config.toml
num_hidden_layers = 12
hidden_size = 160
num_attention_heads = 5
num_key_value_heads = 5
head_dim = 32
intermediate_size = 640
vocab_size = 16384
hidden_act = "squared_relu"
norm = "rmsnorm"
norm_place = "pre"
norm_eps = 1e-06
positions = "rope"
rope_theta = 53800.0
rope_fraction = 1.0
qk_norm = false
attn_scale = 0.177
bias = "none"
tie_word_embeddings = false
parallel_block = false
extras = ["local attention windows", "gated attention", "value embeddings", "a smear gate", "skips across layers", "capped logits"]
init = "normal"
init_std_qkv = 0.026
init_std_o = 0.00532
init_std_up = 0.026
init_std_down = 0.00532
init_out_by_depth = true
optimizer = "adamw"
learning_rate = 0.00146
lr_mult_o = 1.42
lr_mult_up = 0.79
beta1 = 0.95
beta2 = 0.95
lr_head = 0.00675
max_grad_norm = 0.5
warmup_steps = 465
schedule = "wsd"
decay_fraction = 0.904
decay_shape = "sqrt"
final_lr_fraction = 0.0
batch_tokens = [16384, 32768]
max_seq_len = 1024
doc_mask = true
train_tokens = 254500000
max_steps = 10532
dataset = "wikipedia_en"
Each number is 128 + 32 x the weight over its row's rms, rounded and kept within 0 to 255. Layers, rows and columns count from 0. The size above them is the row's rms in percent of the matrix's.

# layer 5 attention output (transposed), 160x160, rms 0.102, rows 97-159, columns 96-127
size [105  94  96  79  95  93 104  93 107 104  87 103  77  97 100  96 106 105 102  86  98  88  81  91 101  91  86  94 106  88  90 114 108 113  99 118  93  91 106 101 106 103 109  91 104 108  98  97 100 102 107 107 106  93 118 114 101 106 104  85 110  97  92]
[[118  81 175 132 109 162 150  77 108  88 157  42 163 147 120 130 139 101 138 137 131 108 184 132 113 176 144  94 125 191 160 126]
 [170 154 115 142 132 133 133 105 175 147 140 117 104 113  84 117 152 137 142 106 102  90 134  95 186 101 146  83 108  62 133 114]
 [156 112 140 162 146 145 150  64  91 164 128 102 188  60 160 115 168  79  53 147 144 170 174 175 125 153 131 141 156 130 119 131]
 [ 95 108 193 101 102  81 141 137 149 159 119  96 143 136 148 100 135 150 140  80 141 144 161 124 122 169 133 137 122 106 147 172]
 [118 191 107 154 163 102 175 126 171 122 100 101 130  82 119 131 120 165 158 131 116 141  96 158 205 110 143 106  98  87 147 112]
 [167 134 194 129  80 142 199 103  96 106 168  60 185  57 142 103 124 132 124 140 153 113 118 144 121  86 155 149 144 155 139  97]
 [161 158 111 169 149 113 145 101 132 128 137 103 151 131 121 119 100 151 151 140 151 147 109 181 200 166 140 151 167 142 166 151]
 [134 179 173 137 119 116 148 111 113 125 129 111 127 162 126 113 150 144 103 119 145 109  87 138 102 153 172 148 165 162 131 119]
 [108 189 127 142 144 148 150 139 113  89  85 100 120 100 168 144 103 135  78 113 158 167  87 214 124 147 107 140  87  79 117  97]
 [161 114 136 122 117 136 117  60 145 113 104 130 159 189  92 149 141 129 148 173 147 124 134  21 119 117 154 110 184 189 114 136]
 [161 114 129 150 135 171 177 129 156  96 132 170 151 133 118 154 107  94 112  99 140 173 153 146 184 122 109 159  31 110 156 149]
 [123 155 184 195  76 144 131 151 178 130 118 154 158  86 159 129 100  92 114 117 125 151  59 115  89  97 126 126 115  51  97 122]
 [177 168 185 166 143 122  80 126 118 127 182 121 147 193  89 133 124 119 121  94  93 122  70 144 155 156 159 145 182 138 131 134]
 [111 139 158  82 106 140 128 155 118 130 102 107 140 113 160 136  87 157 107 158 120 171 103 146  67 113 102 187 148 144 139 160]
 [147 133  76 125 145 121 147 175 101  93 179 129  92 105 108 123 113 115 109 131 118 141 164 178 208 105 126 165 106 118 138  94]
 [107 128 197 113 124 174 151 114 106 121 108  52 162 164 159 124 101 184 144 156 128 117  79 155  44 120 116 124 127 171 137  84]
 [104 105 136 106 112  90  57 121  87 169 126 168 113 188 158 149 147 145 138 126 124  92  58  99  74 131 131 107 156 172  90 140]
 [131 187 199 151 125  93 133 179 146 173 120 161 138  73 153  73 114 152 137 105 116 175  61 145 121  84 140 160 159 105  97 153]
 [133 120  82 118 102 100 106  83 132  93 108 138 117 103 119 165 138  86 112 140 134 146 186 116 180 131 112 120 101  89 139 183]
 [136 145 134 193 139 153  97 172 114 115 136 147 131 101 117 116 100 111 108 148 113 158  82 137 133 136 149 126 152 133 103 124]
 [135 120 125 132 168 131 125 128  98 130 153  88 118  97 130 124 160 124  90 120  92 139 156 155 135 140 152 166 156 105 109 139]
 [184 171 105 179 152 145 115 144 134 109 128 121 121 100 118 112  86 151  93 152 114 150 139 153 188 113 135 135 179 109 132 137]
 [167 126  93 190 149 101  93 129 151 123 113 185 119 154 102 108 118 146 190 131 127 136 120 140 173 148 141 114 162 126 120 140]
 [129 185 107 171 138  74 144 159 177 167 138 218 100  65 110 138 141  87  85  59  86 170 100 139 170 152 152 151 134  73 115 149]
 [ 84 192 130 123 147  79 136 143 131  83 143  88 134  79 139 157 144 129 135 162 136 124 105 104 109 124 121  91 159 153 134 100]
 [ 90  86  84  64  81 122 186 106 134 125 144 143 106  81 119 182 156 121 105 138 137 127 200 118 143 102 128 138  96 115 148 103]
 [124 161 139 177 118 101  77 146 115 114 109 128 154 155 163 101 149 149 154 124 135 156  59 140 132 188 132 144 165 141  78 154]
 [146 216 117 143  89  79 124 137 129 139 105 171 112 108 132 157 123 118 126 104 133 129  80  99 137 145 147 119 132 117  72 125]
 [100 100 155  91 138 109 147 125 116 147 171 103 107 123  74 148 208 120  90 123 162  93 203  74 121 113 185 130 164 136 163 115]
 [134  81  33 149 172  83 121 122 194 127  84 165 131 118 111 171 183 156 213 105 102 164 166  76 131 139 120 136 109  99 100 167]
 [121  54  80  70 182 113 179 145 150 165 151 109 138 138 127 123 147 111 176  99 117 135 181 120 114  87 111 137 107 118 154 153]
 [127 144 103 158 153 214 137 150  96 110  89 131 115 106 132 176 138 123 126  74 121 123 119 117  97 157 119 136 124 113 142 109]
 [172 180 106 140 166 140 118  93 126  87 151  90 151 128  86 121 118 161 150 160 126 104 138  71  99 158 131 126 111 188 140  78]
 [ 62 140 120 142 196 165 136 141  81 107  80 102 202 132 142 136 102 109  86 105  96 100 166 131  96 167 137 122 120  90 132 144]
 [ 58 129  88 157 149 110  99 139 137 129  77 167 136 122 171  89 135 148 138  68  69 126 101 136 119 159  94  69  78 104 119 160]
 [173 130 143 120 110 110 125 147 135 125 134  96 107  90  82 150 128 158 109 187 154 102 142  71 103 125  89 153  99 136  67  69]
 [120 148 133 133 120 105 131 138 123 150 102 109 116 144 138 101 139 161  91 122  83 168 109 133 129 133 180 148 112 158  99  95]
 [ 93 113 127 111 154 128 111 104 150 149 112  86 138 135 108 131 101 101 129  72 109 165  88 126 163 112 102 133 109 122 144 123]
 [126  76  99  84 104 144 108 120  93 202 136 101 140 131 113 134 139 108 122 149 141 125 155 112 146  84 143 149 119 144 142 128]
 [ 76 168 125  88 154 166 129  55 100 144 178  91 110 129  90 173 112 180 122 145 107 151 175 126 111 133  98 125  30  76 136  91]
 [115 143 127 139 163  89 154 149 149 164 139 131 131 133 113 167 106 178 107 154 109 131 116 106 133 139 154 115 131 129  97  93]
 [ 97  72 173 150 180 103 150 139 139 137  63 111 183 117  33 125  93 166  67 120 131 192 128 121 127 118 140 133 128  87  94 151]
 [198 179 119 164 130 101 102 133 125  90 135 146 124 114 140 122 135 181 167 156 112  92 116 113  84 177 146 118 152 170  78  78]
 [ 76 123 124 124 131  92 134 120 124 153 106 174 114 147 137 110 107 186  96 119  89 180  60 148 191 115 166 128 151 147  56 117]
 [ 89 106 116 125 153 166  84  70 100 143 143 110 123  89 125 153 142 127 125  90  86 153 153 141 116 104  67  80  86 156 162 111]
 [136 136 132 137  99 157 155 104 136  96 160 126 149 112 129 113 146 142 197 111 135 140 157 166  92 152 119 123 135 124 157 156]
 [177 109 141 142 129 111 117 134 144 152 101 130 144 121 124 116  82 162 142 105 146 150 115 112  79 177 167 113 185  89  88 178]
 [132 148 156  98 138 124 143 154 113  81 126 140 112 145 110 138  78 154  57 143 116 134 103 130 154 120 138 151 173  86  87 117]
 [ 83 143 119 123 151 129 113 135  86  61  79 158 106 162 146 135 154  97 115  80  94 139 121 150 157 134 170 144 133 137 114  94]
 [ 88  98 169 129 123 173 188 107 105 119 154 125 129  99  97 193  96 144 149 146 152 147 164 130 156 118 118 135 160 124 179 153]
 [153  96 126 118 128 157 128 136  81 166 182 172 117 121 133 111  91 125 106 164 141 153 128 137 115 109 198 134 189 114 115 149]
 [133 109 129 103  58 113 171 108 107 127 152 132 113 111 101 213 103 122  75 195 160 164 169 129 171  89 134 136 149 127  97 114]
 [135  97 143  91 120 129 114 120 126 124 135 118 113 154 116  93 141 115 115 156 124 163 127 131 167  88 126 190  99 129 141 105]
 [ 89  50 126 138 124 131 135 128 144 168 102 119 120 166 114 125 137  96 120 143 135 169 123 127 188 100 183 124 154  83 163 159]
 [130 172 156 155 110 111 105  81 180 133 171 168  99 123 135 150 144 125 186  97 113 147  99 177 138  88  72 137 135 167 131  84]
 [170  51 176 134  83 115 140 173 128 149 138 135 169 121 117 147 153  47  48 230 144  85 107  89 176  89 118 101 156 112 157 142]
 [103 125 111 183  93 129 138 121 127  47 148 157 102 120 158 151 139 144 170 113  91 132 117 111 147 110 107 109 120 146 175 150]
 [ 74 108 130 133 160  97 164 143 147 150  58 105 163 135 129 146 131  99 115  91 170 125 167 153 163 121 107 170 138 109 160 162]
 [163 119  89  84 115 119  98 136 120 182 134 101 148 116 113  80 168 112 131 144 152  78 155  89 116 133 121 156 100 142 139 102]
 [111 138  78 120 144 127 116  99 102 107 144 123  93  96 155 190 159 162 147 110 157  57 222 104  94 154  91  86 125 152 166 130]
 [145 168 138 121  88  84 135 146 124 132 171  85  93 115 150  91 140 132 140 101 100  49  95 150 120 111  89  94 100 196 175 100]
 [118  89 105 112 154 143 118 103 123 150 121 135 119 104  91 140 150 181 111 155 122 212 143 117 139 124 173 103 132 111 107 132]
 [ 72 146  89 140 136 143 144 122 117 107 117 107 118 122 149 168 104  67 127 226 187  56 177 104 122 124 103 111  84 111 139 154]]
# layer 5 attention value, 160x160, rms 0.0722, rows 98-159, columns 96-127
size [ 90  99  78 102  96 103  91 104 106  87 102  77 100 103  95 108 107  97  92 103  92  83  90 102  89  82  94 105  85  92 113 108 110 105 122  97  91 111 103 107 101 117  92 104 109 102  99 101 106 113 113 107  93 122 115 103 105 105  84 108 100  90]
[[127 163 106 125  59 122 155 139 147 118  81 100 128 109 142 130 115 116 146 126 150 105 132 123 129  92 106 161  73 209 118 121]
 [152 130 176  89 127 110 111 108 109 126 125 172 122 190 124 171 109 170 140 122  66 126 126 144 176 132 175  84  95  99  89 151]
 [184 149 103  76 134 131  78 148 155 162 148  88 139 174 133 124 184  93  81 165  88 135  78 128 120 150 181 128 146 181 121  49]
 [128  99 155  88  59 176 139 169  97 139  97 117 121 146 168  88 152 116 113 116 122 104 150 106  68 148 178 171 131 105 124 120]
 [126 169 182 104 168 106 113 217 160 153  94 119 104 168 105 118 115  79 101 124 165 120 185 152 151 222 115 129 113 155  86 140]
 [148 128 122 109 111 142 124 165  83 129 108 131 174 133  94 128 118 105 134  88  94 122 112 105  97 132 177 129  61 160 159 146]
 [ 83  81 137 128 154  79 127 134 140 118 127 114 121 117  95 126 115  66 105 117  90 136 121 104 183 176 162  40  79 162 107 132]
 [133  87 204 147 113 170 116 120 106 141 142 195 115 138 118  83 150 130 149 106  95 118  88 138 111  83 140 155 130  89  75 115]
 [118 144 128 163 117  96 123 142 138 128 128  89 156  92 128 133 110 132 118 119 101 148 180 119 140 170 122  32  52 118 192 172]
 [154 129 112 192 122 138 158 122  76 126 123 185 127 154 124 138 165 135 111 111 226 113  95 136  80  98 142 183 155 165  54 118]
 [109 148 116  67 156 181 178 115 153 115  90 159 119 114 141 161 104 152 126 194  89 126 179 126 128  98  73 137 149 122 112 130]
 [ 94  98 113  95 201 116 165 119 102 155 104 124 142  78 124 134 143  68 176 128 130 152  99  90 127 111 115 122  78 181 122 164]
 [169 114 140 189 164 152 133 110 115 145 151 140 133 147 156 148 119 151 130  89 137 142 167 141 134 171 132  32 132 113 131 119]
 [ 96 175 158 190  86 124 175  74 107 133 117 168 114 116 163 139  94 132 163 105 145 113  66 123  82 144  93 104 147 177 104 171]
 [144  99 134 166 203 138 112 216 142 156 168 116 123 147 143  92 152 118  88 119 109 144 185 135 198 142 129 118  69 114 133 114]
 [ 72  79 122 112 160 125 107 183 112 102 164  74 106 102  99 110 112  99 139 155 135 139 155 106 182 103 138 139 135  83 153  89]
 [146  99 132  72 144 135 154 115 136 156 129 104 162 112 181 162 103 125 124 177  58 131 181  94 122 158  74  48 154 107 153 136]
 [126 167 106 141  67 152 149  86  89  97 120 142 127 106 163 160  98 147 134  94 147 103 120 140  70 139 153 120 134 165 115 160]
 [149 107 145 117 105 125 128 126 176 131 127 136 169 117 130 113 128 134 177 141 123 138 119 129  86 111  88 129 191 102 137 185]
 [161 111 167 189 101 126 116 113 147 151 117 139 139 170 111 129 160  90 182 135 165 136  50 137  80 180  97 154 150 134  81 119]
 [144 146 203 146 136 144 170  89 141 136 107 149 181 120 165 127 139 152 162 109  66 142  89 131  46 139  95 162 165 129 132 140]
 [145 166 129 121  75 106 159  85 160 142 117 134 184 112 144 142 160 131 152 107  79 156 128  90  72  85 116 169 153  84 157 154]
 [147 110 114  63 129 145 178  73 101 110  55 104 149 142 164 129 161 101 152 173  66 117  73  64  76  97 118 140 155 112 101  97]
 [ 97  87 143  48 140 141 125 135 143 123  89 111 114 154 177 100  81 160 106 164 143  98 153 163 136 205 119 126 139 117 124 124]
 [110 192  71 146 122 160 115 152  92 129  88  87  78 193  97 103  97 136 124 112 209  89 121 144 123 154 138 198 178 128 108  86]
 [100  91 164 119 163 117 142 107 138 181 119 141 150  95 171 153 144  57 126  89  57 152 131  85 139 119 110  52 104 134 167 152]
 [ 79 102 181  94 123 141 143 125 132 168 115 122 110  96 139 128 134 112 136 118 144  90 154 129 114  96 161 128 136  63  98 139]
 [ 96 141 140 139 101  99 106 138 154 113 101  88 130 134 109 126  88 105 126 172 109 131 120 141 137 194  92 120 105 194 133 126]
 [115 141 120 111  91 125 148 109  90 100 141  91 145 217 127 190 137 115 150 128 173 110 125 123 132 111 102 125 102  67 216 111]
 [194 157  37 124 114 134  91 109 116 105 120 130 113 198  86 127  97 165 101 114 223 120 116 108 187 125 158 121 104 158 121  77]
 [ 70 149 194 131 188 185 151 133 112 148  93 127 135 146  73 140 119 140 128 136 178 149 110 101 146 162  48 146 118 153 148 128]
 [114 174 103 131 165 133 103 132 143  75  97 118 132 140 110  62 102 145  90 108 211  92 118  68 101 191 160 116 122  58  80  79]
 [117  99 119 117 177 166 173 125  77 143 109 104 138 104 146 164  51 122 116 121 138 131 170 142 168 137  97 138 162  39 114 126]
 [129 111 101 205 112 132 180 116 112 147 103  98 136 116 147 105 157  96 118 122  37 138 176 147 124  80  72  69 151 163 194 107]
 [ 81 131 121 105 136  71 168  60 179 106 114 132  99 101  93 169 127 191 153 112 136 131 133  95 161 122  45 231 122 151  82 106]
 [116 114 116 167 136 102 110 137 131 157 138 128 118 137 141  93 175 148 136  78  55 162 133  70 151 140 160 136  98 159 112 137]
 [105 150 122 107 174  90  94 135 141 146 123  98 169  47 136 134  92 122 109 124 148 158 130 126 175  82  92 199 150 102 158 129]
 [117  81  86  80 141 146 130 137 133 129 141 141 114 138 144 158 107 137 137 103 114 123 159 126 207 113 101 162 127  81 200 160]
 [120 150  96  88 120  96 112 137 124 116 103 170 100 166  97 184 153 146 127 112 215 137 138 152  99 118  63 145 106 124 120  63]
 [108 188 103 138 143  86  97 142 121  70  94 174 113 116 127 109 191  88 100 170 150 126 150 175 103 112 132 100 152 142  94 111]
 [ 96 141 124 117 178 128 109 114 188 115 131 174 150 128 125 110  97 125 106 149 114 133 153 198 118 155 120 170 137  75 120 146]
 [128 139 118  96 132 108 139 139 106 107 112 131 105 119 118 115 121 128 132 164 122 120 112 105  82 150 157 107 127 135 130 105]
 [144 118 117 139 118 101  89 159 122 142 137 179 115 107 137  61 203  98  84 113  73 160 137 109 157 127 170  67 106 137 121 125]
 [105 113 120 111 172 136 126  57 116 117  88 115 139 100 128 140 139 175 133  78 158 157 125 110 140  59  52 157 124 116 144 131]
 [142 161 102 169  68 160 130 135 107 108 163  73 155 188 104 135 138 130 151  96 151 122 102 120 108 135 137  90 123 135 126  82]
 [137  84 147 178 123 142  83 171 151  74 150  91 167 126 108 130  93 125 128 151  96 103 157 177 115 160 124 126 140 178 168 167]
 [125 193 176  51 143 101 113 174  86 159 139 159 127 109 144 148 108 125  74 143 124 138 110 170 138 162 112 121 161 143  75  90]
 [122 144 137 125 159 100 141 159 143 203 118 144 115  85 134  96 145 111 118 108 102 162 144 109 115 118 149 121  98  79  93 138]
 [169 164 120 127 125 172 147 140 130  92 142 168 149 176 120 144 131 113 113 174 215 125  51 201  97 118  88 115 115  81 131  86]
 [153 102 148 125 135 192  74 174 102  81 123 123 126 173 136  91 112 123 110 136 102 126 180 156 152 170 154  85 150 166 191 149]
 [154 171 131  29 128  80  75 184 104 106 149 180  95 118 104 139 173 134 102 101 178 146 144 153 139 163  86 130 119 183  96 129]
 [ 94 101 124 101 101 118 109  64 176 165 167  82 127 139 150 134 120 160 142  78  85 171  94  88 149  98 141 169  60  98 103 151]
 [143 117 112 119 134 118 101 134 183 157 205 147 138 129 173  64 150  78 133 136  97 151  84 116 153 153 150 117 154 151 136 201]
 [165 217 120 115  70 121 137 140  98  82  92 132 136  86  71 158 192 110 152 141 119 142 123  93  96  55 147 121 118 143 133  74]
 [136  96 175  74 160 111 136 104 103 107 107 115 133  81 208 136 167  95  94 156 145 118 103 130 193 135 124 161 166 176 116 160]
 [113 101 174 202  97 143 168 134 103  98 148  69 154 113 124 134 130 126 143 144 119 132 132 117 116  75 127  78 106 157 154  77]
 [144 154 139 149 149 105 166  96 168 180 155 132 122 140 145 183  76 118 136 126 116 135  93 175 168 112  85 203 132 104 110 165]
 [ 90  70 119 109 142 119 172 123 157 128 146 111  95 122 111 133 121 132 165  81 129  89 142  92 183 137 158 179 129  80 164 154]
 [ 87  85 134 117 118 115 151 125 104 117  94  92 111 167  76 133 105 183 134 165 222  79 132 129 100 105  80 138 126 150 140  78]
 [116 170 133 113 117  74 144  75  64 116 114 108 145 106  81  81 149 113 127 135 143  98 167  97 118 108 144  91 124 104 139  92]
 [137 117 136 141 134  84  56 121 164 103 147 127 128 140 144  80 181 166 131 106 115 162 114 104 119 143 126 114 128 176 145 161]
 [126 138 120 137 156 179 159  78 112 139 131 145 111 176 123 142 102  98 149 151 205  79 122 151 169 147  72 146 162 175 149 118]]
# layer 5 attention query, 160x160, rms 0.0726, rows 128-159, columns 96-127
size [109 122 118 100  92  90  78  90  80 103  69  87 159  68  95  94  94  96  90  96  94  96  97  93  99  92  85  93  90  89  89 101]
[[112 152 152  92 122 138 167 132  89 159 123  58  97 115 105  72 197 104 153 128 153 110 116  99 125 130 103  84  86 132 160 102]
 [ 74 138 185 116 141 136 117  80 108 100 132  97  62 148 170 137 142 185 162 141 109 148  87 132 114  94 160 118  61 107 103 154]
 [110 155 126 118  95 126 153 147 134 204 115 143 119  92  95 140 182 127 132 138 137  84 138 108 110 140  81 127 117 155 163  92]
 [144 132 193  96 160 102 121  87 117 107 128  74  78 160 135 133 144 187 182 134 129 124 101 156 135  90 133 121  47 134 168 144]
 [138 150 206 130 141  97 165  82 111 141 165 102 106 118 152 131 177 132 181 172 124 117 131 120 157 125 139 133  66 151 180 156]
 [ 97 149 130 109 129 102 140 107 103  94 146  99 105 121 161 103 135 125 160 148 121 196 133 104 160 123 168 131  96 129  81 147]
 [162  69 125 160 173  83  86 178 177 111 140 136 135 101 128 153 104 143 131 117 139  83 102 158 129 182 134 116 128 147 142 115]
 [107 151 183 152 147  70 137 103 145 123 128 100  91 110 130 140 129 133 195 157 123  91 143 147 158  85 135 146  37 123 186 154]
 [164  78 125 140 182  89  80 137 122  81 125 144 145 122 175 194 124 119  87 111 116  75 109 144 133 181  66 179 104 143 155 129]
 [ 67 172 160 112 159 161 189 117 108 136 145 105 129 200 150 161 184  88 205 141 138 120 171 133 111 113 149 159  94 100 180 114]
 [118 162 116  87  81 125 208 162 106 163 138 120 155 155 115  95 126  88 146 167 130 165 132 104 104  90 106 106 138 150 153 140]
 [126 102 139 106  91 166 158 143 121 114 108  61 138 159 133 116 168 121 122 137 118 147  84 114 123 100 102 119 164 162  70 120]
 [153 140 143 140 184  95  74 128 158 160 152 175  82 152 147 151 112 156 176  75 126  99 134 182  89 132 123 126  84 124 166  97]
 [106  73 135 156 120 126 101  75 203 104 132 132  74 134 153  78 179 151 154 128 118 122 142 119 131 127 153 124 102 134 145 109]
 [123  89 165 158 117 140 129 158 174 122 145 159 173 162 128 119  99  80 128 135  92  71 106 200 102 211 149 132 154 151 134 168]
 [125 164 194 128 121 165  94 142 146  82 117 139 128  45 132 163 111 158 146  55 149 110 188  91  97 160 113 130  87 127 152  91]
 [159 117 124 134 112  63  86 122 246 139 117 127 103 141 124  91 167  74 157 141 146 128  87 154 155 117 160 102 118 143 141 189]
 [158 102 166 180 128 150 130 163 188 160 116 187 180 122  78 134 134 127 103  43 108 124 126 113 119 133 130 110 135 103  85 124]
 [135 142 113  95  99  85 159 112 164  75 145 142  96 130 139 156 150 181 157 135  62  72 119  99  91 140 123 179  87 172 183  86]
 [154  90 149 134  96 139  95  81 191 139 158  94  89 106 118 121 158  95 162  95 131 151  77 137 145 149 112 110 169  97 123 143]
 [ 95  98 147 142 128 183  88  91 137  88 119 156 147 157  98 129 120 141 181  82 103 122 123 112 161 143 151 136  88  83 105 127]
 [ 90 167 115 100 115 155  91  86 143 106 115 114  74 130 149 131  98 171 150 180 162 122 155 146 166 125 132 162  95  79 165 152]
 [ 64 192 109 135 177  81 180 105 135  67 139 104 114 166 173 112 103 131  91 125 185 147 150 154 154  84 125 141 104 186 134 136]
 [ 83 127 129 106 120 148 164 140  94 113 100 176 147 216 182 195 142 146 150 126 143 151 127 213 123 140 124 127 106 108  99 191]
 [ 72 103 145  83  74  95 162 148 122 134 142  58 100 123 125 129 132 142 174 187 124 113 137  86 196  81 131 124 105 145 181 101]
 [110 140 115 126  93 130 162 189 177 100 160  61 115 166  67 104 100 134 130 120 101 132 128 122  96 125 137 145 128 200 153  81]
 [113 168  54  98  88  69 134  89 179 116 125 137  93 130 163 137 137 138  65 167 157 111 114 133 129  99 112 117 141 129 181 131]
 [105 129 117 128 118 149 201 128 139  66 116 155 147 160 160 186 102  84  83 166 167  52 159 157 142 152 117 140 116 113 138 108]
 [156 150 159 152 101 149 112 127 134 172 143 129 129 118  75  83 140 103  93  97 154 152 137 144 121 152 106 114 169 117  94 145]
 [158 149  96 161 140  92 167 145 117 156 164 149 122 153 134 147 107 136 115  83  77 134 113 151 110 170 130 144 119 113 158 156]
 [110 110 104 103 153  97 194 145 163 160 105 141 158 149 106 177 163  94 124 104 165  79 147 197 158 132 104 120 158 132 142 117]
 [100  97 121 124 100 132 177 138  90 165 113  74 130 147 144  95 144 128 122  94 132  97 146 179 120 109  90  87 121 123 150 123]]
# layer 5 attention key, 160x160, rms 0.0741, rows 128-159, columns 96-127
size [118  95 104 102 101  84 113  75  93  85 137  68  53 260  94  90  88  87  89  95  94  91  86  94  93  92  80  91  89  83  88  91]
[[136 133  92 111  69 144 159 129 108 149 121 102 129  99 138 120 164  81 108 155 125 142 189 114 161 149 111 100 185 139 111 143]
 [ 98 174 125 147 184 130 140  88 119 125 163 151 130 122 104  96 105 125 158 117 101 101 126 121  90 127 121  98  62 122 156 102]
 [167 155  79 157 118 153 165 135 120 116 121 100 159  55 124  87 138 101 132 179 135 151 126  65 149 161 166  98 181 129 107 127]
 [121 137 115 161 111 173 143 116 121 129 152 145  69 144  69 131 132 143 164 106 126 103 100  89  65 104 138  73  73 103 119  89]
 [ 94 124 124 155 129 156 122  99 125 160 135 159  59 137  99 128 101 172 153  96 151  57 131 102  87 113 108  95  84  79 148 113]
 [150  74 185 149 151  66 106 113 146  88 145 141 182 141 119 137 119 109 119 121 106 117 154 207 135 129  94 212 124 132 175 135]
 [118 145 102 151  90 167 137 102 145 178 138 191  42 133  98 135 143 179 147 103 156 111 121  77 118 150 137  89  63 102 112 113]
 [149 130 120 111 110 192  99 124 139 114 143 165  83 131 121 141  67 174 167  99 129  68 132  96  94 153 113  99  96 111 188  91]
 [114 158  77  88 134 144 117 139 134 115 127 110  84 139 178 129 112 158 124 140 143 109 155  65 101 159 159 117 107  95 115 101]
 [141 110 159 121 138 135 150 122 137  81 180 155 112 122 163 181  95 151 137 161 123 103 125 174  96 171 149 105 152 143 184 119]
 [119 111 161 143 147  86 159  91 133 120 147  79 184 111 123 104 181  69  83 136  93 177 108 143 125 112 116 156 165 152  93 153]
 [123 127 161 140 175  84 128 103 130 115 142 106 211 183 160  96 157  84  93 110 138 170 106 167 148  68 152 161 107 129 133 173]
 [167 187  96  92  96 165 125 151 106 146 114 108  92  62 105 124 131 130 168 176  98  84 158 101 145 182 128 109 118 148 108  84]
 [132 114 130 122 130 137 148 130 105  97 102  83 197 120 151  94 169  91  75 135 127 167 137 103 162 130 142 146 163 149 116 159]
 [104 142 103 126 125 108 111  84 109 132 158 137 105  70 212  83 156 173 102 144  90 163  75 122  94  94 171 157  89 146 111 118]
 [ 58  97  59 100 192 123 152 180 145 138  98  82 164 141 131 148 127 111 125 152 145  96  86 156 124 119  67 117 209 120 115 131]
 [ 97  73 133 134 185 142  88 148  85  81 130 137 149 151 143 104 109  90  65  78 180 127 150 128  70 123 146 137 120 142 160 146]
 [ 99 150 108 171  89 163 158 106 132 102 166  96 107 156 123 167 127 195 203 164 108 105  71  89  58 144 120 103 101 135 140  98]
 [111 127 158 125 158 193 123 144  82 142 152  89 101 103 110  84  78 114 117 128 205 139 121 139 205 150 178 100 215 104  91 136]
 [108 157 128 122 159 118  83 132 107  87 138 134 164  92  81  84  69 125 167  97 159 133 157 136  96 134 118 111 109 131 119 101]
 [169 193  92 104 120 119 116 112 134 106 120 119 131  96 201 175  96 164 125 155 152 138 106  91 109 174 114 150 163 120  77  99]
 [130 107 138 115 111  75 106 198 105 137  34 117 142 123 169 154 127 135  73  50 108 115 118 140  79 160 122 154 147 151  97 146]
 [198  83 190 110 160 165 130 139 126 132  83 127 149 146  78 184  99 137 160 132  93 159 142  83 134 158  94  96  87 120 170 156]
 [182 125 147 155 119 112 106 102 147 132  78 163 138 134 168 135  80 200  84 132 178 125 147 128  71 146 187 151 188  82 102  99]
 [116 139 126 140 119  88 142 192 169 109 151 148 150 157 127 136  82  89 110 118 134 141 150 106 175 186 100 151 146 106 161  83]
 [180  46 168 142 151 194 140 154 103 153 151 149 138 133 126 139 110 200 147  81 150 177 134 112 223 115 135  81 162 114 134 137]
 [ 97  95 194 111 143 154 102 145  81 161 135 116 116 128  83 137  96  95 141  85 165  96  74 145 138 113 154 152 122 130 138 151]
 [143  83 152 114 153 111 134 187 157 159 140 146 102 119 182 119 165 121 115 174 106 147  62 108 170 154 121 144  83 157 154 167]
 [106  61 119 140 115  83 169  78 136 119 150 120 146 161  89 139 148 165 131  97 139 133 105 139 106 118 104 130 119 156 198 133]
 [ 85 149 170 137 182 180 117 108 112 137 162 144  79 142 112 121 138 102  73 105 115 117 120  97  89 128 165 138 196 115  79 128]
 [ 83  73 185 166 127  94 142 125 150  63 182 124  80 214 158  91  66 103  92 118 191 118  69  82 102 107  98  83 107 103 183 129]
 [150  60 131 164 132 137 132 133 127 138 166 121 140 198 169 139 136 124 101  69  92 122  96 123  89 122 153  93 180  96 132 132]]
# layer 5 MLP up, 640x160, rms 0.067, rows 0-5, columns 96-127
size [103 114  99 110  98 109]
[[127 114 150 126  88 160 135 113 169 155 122 106 112  80  69 150 153 148 135 150  63  90 197 157 121 153 155 158  54  73 144 158]
 [134 121 123 149 158 127 156  90  85 150 153 120  94 154 140 130 105 137 153 118 110 124 141 129 111  91 151 113 116 182 167 131]
 [ 92 104 137 110 176 122 183 210 112 114 123 122 108 134  80 113  94 129 164 167 129  29 174 172 125 161 133 109 173  97 100 115]
 [135 141 135  83  95 111 150 150 130 205  76 126 116 167 183 108 122 138 116 163 101   9 168 165 145 152 149 149 125 147  49 157]
 [148 146 178 112  75 182 139 111 181 165 162 190  61 154 128 153  80 148 141  98 131 136 175  84 144 119 132  82 111  92 162 151]
 [166 105 141  83 139 125 181 120 101 111 168 148  93  89 147 100 119 137 124 145  99  64 174 129  98 174 130 145  99 129 180  71]]
# layer 5 MLP down (transposed), 640x160, rms 0.0776, rows 0-4, columns 96-127
size [101 119  95 111  96]
[[105  91  97 109 116  85 138 156 131 113 107 129 118 162 126 114 181 110 160  82 178 108 147 123  88 141 114 137 110 109 130 104]
 [170 168  98 131 128 120 164 131 169 129 166 141 104  59 135 113 186 186 148 115 134  94 171 121 109 154 124 105 109 126 109 138]
 [138 141  86  85 175  83 118  82 180 139 121  69 148 138 152  39 119  38 141 215 123 123 104 155 131  91 122 153 203 109  98 147]
 [ 98 145 120  86 161 108 158 157 175 209 108 135  97 118 168  91 156 105  59 131 162 117 154 141 163 157 106 157 157 150  66 169]
 [139 165 169 107 128 117 144  79 104 150 121 160 183 179 121 122 197  94 135 187 116 139  90 185 124 165 165 148 132 159  98 147]]